Weights of a small transformer language model: MLP 192 squared ReLU, capped logits.
Each number is 500 + 25 x the weight over the matrix's rms, rounded and kept within 0 to 999. Layers, rows and columns count from 0. Numbers have three digits each.

# layer 8 attention value, 128x64, rms 0.466, rows 36-63, columns 0-63
484493528551508481512526542516468519529507532484504519464503475494478490507527528517518527487496466494570541500506504533487556485504494471478525489450518529500465508514480500503488479478513482
512516537502492470464501520551531517503554512515485486496498503491515508492524493522475486511518508513512491496502486465490512505534505510489526524520525510498504508539511525462494509479499480
502521476500503511502485526512513496475506481520503495502519534467514494523524549504454511489489509481504541503491497535531486452510507511514506514467474535491466462462492505484501481530564494
508504501509478496481485499495476524457489491504511545512496485517497484497520497511561498470455498480466513484481509497502507502452469503534487506482528502508499489463505474512534452528565520
518503555491551497512506487497497488476482455537512501482503494492541531481504508450488446515450484488503483539483510525489469494471502450450487482482462503483530526456484482489535503529494474
515485490534482489516461500479507481471503489470483487501522497495474469485483475487467503518481442515443472523526468521497489503513531484485488452484478558482489503480541415491488490527498487
504491528483532454532526512527460446535511576506474493486520517495463482489521551449465485498500510533568500487523466510521543502513530510524507493469488523492480511490462527480524473492510472
505489473544502541480506502521522489504517522524506490514488506486489492541492449529516500515488520515502520449518494477490511509491487508484522479530471485503498508514472470484520535534492484
480481494480528495515487519514462520499465483475526481511456509494510466521483503525501476480487481469456453470484560494514521531519517496508509512493474536525473478487489507478488510515481526
554542509514512520507496457514486483507534507486486480484535546487507523496486487477460486500494515485480468515478452498501483504533527520479476480474493529504515500503540541499489459542487494
517474466515471452526494456500512507481501466512531492490511504543511525554531501521550498462459514485485504496510512459520492495496506535510486527526508491474470503523523491472471535515535523
518528518501495472512507526507512488506500499474496461473512558495478473462463456457492473482514518520508496464547467488503527477496489582461465462492561498535521503505501511525503448501495475
465510501461504506504545510479465463538488515452500536487514490524510487479470528460466485552524551516524446497535509522460434520514501498515550512479487523491477501510486511531523546481493501
481534498492502498506492520474488502508463488450527520460496568498500439520439468510466510481532453515509489511517501506478504505471470489522515505478528496494503437475523484534472554511554515
497493447491463485471448479529489527537483483539510484501458500499466534516517469535535505502507503487463515471526547483501479486528489529477460503504501489480514535511505501461518499538495450
534457455503492544560491552511512477498524506525515524459464511455506515476468466495500548484551513487471500505505475489526503488528474486503534504454507460498540469489518493515517521538500478
518530479523476471504559469496496517506516481514509492530538494554495518529503539492479492489489552507532497531520511537479437494483502502494518526503490486462551525479515525548486495507513477
483534528492514506493467528517535454503490497528523486470508535446529483523488446506503513494549456515529524498487457475489489464500459534494494514515498494470480468544499465503519539522503452
513484493519508508482478539532513493502544566452487525456554472475551489478496471531535492493500498537512492496471443479499551506507540485498503522500509485514482487522523535482469505476478493
519491462498499486541501513507494511511431476504503473490471527479454479480510474475516521458496476480494490541490484495527490511506481491489471481483514455475459434511493519515517472505487489
501504519506514539482494554491507456479496521537451479473502489455511489509558509507497531470513526504499560501524464464477513501517491495464467494504521461497523517537525466482533496504469473
490498531471493498472467499499467509527503541466461466498483522468487468461471503516474493512521466530500514536513493534531540499519565498511526492473506470491572496500523517508497550466453493
561511513511487495471468484481492505525496464501506471486494454512521494463496504496499481469459468460517473492459488526508543478482514488464510472465474484505494513491486516509468505532464462
476472516493492506475451506499517491525470504496486505476497433506445550471540516491561496494496464510521527526500483539498505461450520504515497487527502460475476518519478496505488510486517487
476516511464486463469488477502531534494460496519500503472522481483499536527489506494493529488516481487446487493513536484484482470483517522470531515534488473517480472507525551481485555512510509
491502458502510473475491507560515526517491516518490488497495457516521510510521523516536513482505553487450471458502488452439524484502459444527503535501492502524446521497499467514508496517450508
531521495482470539505481468499481501477482491478515506512523500565505529537495517508522479501474487497463480519463509513519529526446497487554506522534512523488528510441513525530493481488590557
516476562511511465479506462524482505529523490504505546527520455529490525487527515465509518485507479494502505502481503509488473496453532497481512504461531485475515455523524471521466476485510501
# layer 8 attention output (transposed), 128x64, rms 0.297, rows 36-63, columns 0-63
481513429470511472538506519508507493517476495491455462499489511497472504494470522525515510452553479534465517495469504516502539522461501494471495492509481480531512524515486470515481460521448500
495495501496485475500484483508528516507483489492487493488487471457521485511516488512481481512479494519500494485519534490526513501484514468491482477490469467476513535505514476503505472571487473
473511455489548513514502494506502482517534421488499462510491525493506495498531505450519494470476472492541524509488487526510542485509495449495493513529491498500487490498484509505510509488538540
509501480481485500493507497500513525523554526495541482519508537534474488519485484496515536521539492495480530514470498497458509522541511508545508511501492497534489511488520507498501508472525535
488509510527540504470504518474481454460470478512537516515540489504467549484478499424506504524474507476470497504501486512476482519520478485535495515511484532495518527471492495477473541539508538
498512484547549517476513502535498516510496521502506544511478495502479496476469466461513537489484498486531527517472463509514475470487507523506496494501559547486473479515475481536544518527472546
488540481491541490540467522419476477457505469478455469485474536479480470500478517488464533445460493527518531503499474564515525531474474475477475470474480486475526508488452513502460468507472469
479497508508461482545507512507503492492470513499498501522478495532508487529506503496471531487487507475491475468501510482523494473495501496465538510534503458490492487509498503507484520490534472
454514468485466511467505540480518473498485514530510540536521497526506488542502538518503519491507481494517489491520490466510499542496531465494456536480503541499460480506535501497526512502497475
522486514532554473484456489514504489491516469492511517525526484472535505527528456497518495512426519486519483510469444522522508499497511469517479479501548520506494526474452518511494494513487517
529488479463495491492493472540502568525523516498544442490487505542513503488503507499513518503488497470522505517516510467500512516502516510459442522505477499497471516519517480447479519452493524
543504496540506469520450494476529509492465464462536513500474468485507475540479505511500515494464448519489526510491471522489474464514527564508518448484538473504464496496477526508528478500465497
489503534506475525493498490436484477503522500517421501519496538460506500465512549485474508511476522537499453490539454508506465551468519516497529504488541507497490495523444484496497488493515514
503453445490448566495469468487507497480472459497486525535524472478497482504480525510498508503535495493499548535495473508497493483467508521521526527501551507534431479531509497477555499465514549
526488536501476465446525544515502539519468503509525542503494509539503513537523510490512508469481493474536528486491529498480467472535507475466480541503489451480494495540512498512485487480535511
510449500511462519490540519519473514505468460508478474518473519464484489520517501527512481514498505450495528491443480520541510474504493517501525498514520491517455465491530526460499513543504472
521509513476492489493486464525510524502528493483462447478523513513493524475505511448506499519421541544489478506515507537481506509502497527492515517511526515501521509491485508479486461486539544
519470504482485492539474484476485505473429446492517495527493467500520482472466501508468470521492501458521513508499512512546481430487480482511508513503486417500478484513516465514505561505501525
495491480519499470535454519523498500488541527526459501501499503465504472507504474516521473515522496490463512507517488472572535488453537481483478450496487487519518522445524501510489486531471475
494494474481496488486509508490491487489474472471545540480499538534478512510497516534551490516526501481519529527488502514492491469486483511512475498477537482507445459525482501468488508492515495
504486520511495470510528483525471484500459501479502492474524533492518500503532483485465489513536488499487514488501474547512511437527452511480532451491503441497526516507519505497511530537466453
519474493549512494495486490483476507460466494490454562479508491450463504506505482493491470478520531502502529522496484512489505485473485516509516506449493524473521491506546514572553472525508413
532492461513521480499504534503514473499445466536531511511523484511483515485484493516538529451468480457472476525492505482502546487482498490516481490491517533518548535452533506519475512527516551
523510512504519482538533529478484539478495521485543507464469514517451506448485460510542468449575510502496529531538529498496501500500481514534509501503474473490544509523504486515473518442495509
484470519489502493491469496484511524496484511533557506500506494470501508463566483524501445474512483490547503507507498500494518491528516486517490521518504494475502487519542523468492508485530511
495528537480441502511486532522534471534482529514474478504516526521539473469534475516524500515493475482495501501520508485512496544510486491462496487507539455514512517507550540512439509540528487
512496490481499544512491463500480524487615542505522497507500470525505503502491464496538530501510499488485528511519496498475533558537496494582476534538486548540513510507524502484503479438516534
481480526482513480481495539501534547506475507488509452523530525480444538492453444535487456481514523517525476522517503513481514521474492532554490506478479519505494549492489492500491510508484524
# layer 8 attention query, 128x64, rms 0.322, rows 64-85, columns 0-63
472538495457489526501496575486467499540491551517544544458538576490487492452488483494377500479501470447540466500475478502551511484481486509520474452492460459474507504468523542541548555416469574
543550396548568467548504518491496538520558590541519544422510491476530504520607490429521484494581488512476505544480491517452537503508513533502549479460490520512531521493488499558545484476492531
492558430483542485510468465503456486486582549545524547478478559526508511526533459450425511434516479481498450520472499527483555477496498525450513434495452478488574514472490510575550505473458531
511486430518546453507487447518521463468524528503508486493494472498493540518548477474502508496536510506452488509468516517465514514482509489492498509491497515507501491512443469495480457546512490
482434556517436458475517444549502472435518453461505506536490502534447551511426481484492559499400518468504470492541565471485456493462496484518503546563490558515486495483521577471492498543516454
432519470479560550535512505477463487475508508531484563556454513561473496482443486500437539445433513436514452503533506510517481477466471527477507491580431503502501496476494484520469625437483479
491530468392523549486528514533453549564496427448549468588456454519482516469471488550548533499427510425541467507538508496505474474473488515525509560560534507543480493502581559483498550478551457
505522443479532438521478473493492497521543504557431544497518545549528503537526501454461526440478467503489444470563508488463485497515521511487494462523411519543505500513508494486532551474523501
471521495488479502500511537514497538519483459467503478526513484499481509469457504532536514491498520469490491525493503491500523498471500486529512523500528525504509494480541515491486474506527492
415550448489576529543524571515476463538497504466494530512496457586462499438464493512516564416447508419532455528549512493529493450417485457441571490570460535540507502490540522517444607388498438
558496550541481511479490461446534467450492513527503473454490475450486513510510507495485474531544480543524540471536519471508490537497515515506437478493482463453508532502439453493475497566461539
557512538494458493468493508476516513517486505503494450476510499433487495520513495512528439556530495539499543486511494494498502543504511506544476497442531465479508518510476483492510433552522539
421525460491509481517508544540471515548516482446487535518508511537478493481464495507517544450468521477476469534475487532479530471476488482491547505518507539524496477503539516532500501439512453
455547458481544546599545537468516513555500481494460544526524445530471526449490498460506507459493501478501513521516516496492526491449469456519518497570449519534517508465533523500409549428501481
568477547531424489474517472471527475462472526496522432472479486440486493509508490520507438552545496524508520472510529463533477536483517511498468479483513470464527514485460481487489469577491542
453476463495499493499530506558476503492517502444532516523477500535503503515493481513514510508456538478502473518469498529495497472514486483496537521526529512512492484490512533520520469482529483
513473517513442478452515470483515505485495485498524499510501508449500481528472538505467470540482512512515557491467494505494487535541524511495441505455540504462496509482468508517515419539494551
435513467513499453536506495538493471515532539469460530452492496558465488461475468481537516459499503528504507531488523539470509469434464462496562461522465478465485505512523494535457490442531504
506536501456509523545507492504496575528451444508503523522496508512522495482492531523541508502479496470516532478516500500505487484485494504531515524525510477531493465502568504470497547473550509
518490537554458515499507504510532498476466497494518469464516472488484509491480504501517531513492501501476501490509521480502472512490490488530490507506497508482504494489472481482478510537515545
503496519497486496474504489534523468461505506464541476521491483528503503492523467520505511502508505510536483494483493505515505502502506472516504495497533500515480519492473512489531511506489494
514447531501503519476474486535501516513504472497493538498508501494520503528502532529556509525493486527507509521494512527476500493547508552502489515461523533506477490523540499498539483499517473
# layer 8 attention key, 128x64, rms 0.349, rows 64-85, columns 0-63
489483569481450512462480531482512530454498532486464497499502480483502463489483491515516523511530499505457494515527524447525504483491503468526519508492510484515516473500494527507473488499503514
499503530521504474495496485560470533546518465556487533478492554506494510535495468489466444495496522492571490487491468558518507486511508505478510475527506484464468529463501515527544475491472470
540449515534489463511548533498517540542500437477423497480531549467508486568505536492485422549473501483506506514490476560532512493523488494510522485502489511504446510479490547523503483485518457
497554445484511499506455465548441507511551466512519538484463526554545532555489489507470536467480472498531509508470500545475512478529466530501510495515483516493483519470508500514507467502480520
476535536460544523503460569487480475484487524525560492477489466452516499468456518535510552482539478547510515492505513457474500500464483501507456537455509506496540475531503476476478508499520528
453488532552472516491498436545507520487520480501505513449508522552483528490480428463468538476505487474486443495488524486493530458499529522475504445519473479481493537499533509498496520463463490
517533552518517497490517506546496528512514464532485494492492544467528491530485537493482454515497535507534522435455483530500496509511503456455511492486480454474514526499509500498569524509496458
486454510541447501479494498558469511499528506454500530487472564503487441544542515481468506505524478477529513504500501543527518465545502538426497471514475496528502524529547527520567529470538497
519505497497521503522512506496508501510502504532508494507506468499505498501497509496501476504486482519513477482480499501516496498491495473500489515454485518493480504477488496468492488494469476
483488498527461468476484489573483554501548504455454556518482540550483455550502488467456528538476505482489461516447528515505534457520502539491512463510465479497536488488531519519515494453512480
518522458483561512505507549423512450528425519525520485533511461417509524475488542509558479472532497548472497475498485436437473487449494490504479535455504523478545460486470454494487519556504541
506537500514515518507516500482513475513494490528493475504503470488466516494499484517513475486482499546522522503479465502522515533463484456503510506489505529479475502476465500503472483536478501
489486508532474462492464498551488527470524479461464512489458518573524484545525462509478496508448514466512488548473513523538480470532465506505507468506471497520496505517508505509490505447523473
530445519463488513505550494509513551529538495497486525473500521498517465514529492485497505545480497450488474507517540484486503478526501496533488483541478499525462503488540498512500510469528482
500546476494552524504514533440501454500462532548525476520496455465480527479486504531523485486532492562481488488480474460473513509446479472505485536460529523470520491493465480485478476556471512
510498525505470501453439501541501530491557445522491491489460522556517499502498460544481553471476518480539518486542487498513481471537512505493561505569523497555452529521525538513532500465493476
532503531513508492481535487509509521457495547507592426486497478485528521550487464521481540493518513536492517468561506498483484497498509468519530522488491526507471534524513487469487476573479495
476483457510525535495527529460514478515530489490531503474434520564493515492580472509455500496509477461477399512524500458471488483496488535459475471542517542555535502504507494505543515508485464
535457528562444511466580506514526510448494593474532516506481477502490482523548486468487483570528523470487457528464540486583515525487502453464480490492449517481524524487443516477487517516497498
467459469490458524485513485503492461468495599514565462498462502507443496476488464502523521507555470536528466513547540405504495508462507463498491490471473518465491500454429489503502471505506572
472520514531494477483470475474509584498494482514470516466456452536523497513512456551531489544507496449472475539514525463549525486462498524529520522514548529498481485467520506515421495460476466
512518585469481432487489512517480543453501482482501508517485529503540444512523487501448473551487527467549521498496491512536531535494455446494485471511466467512515509534468513515486490547504500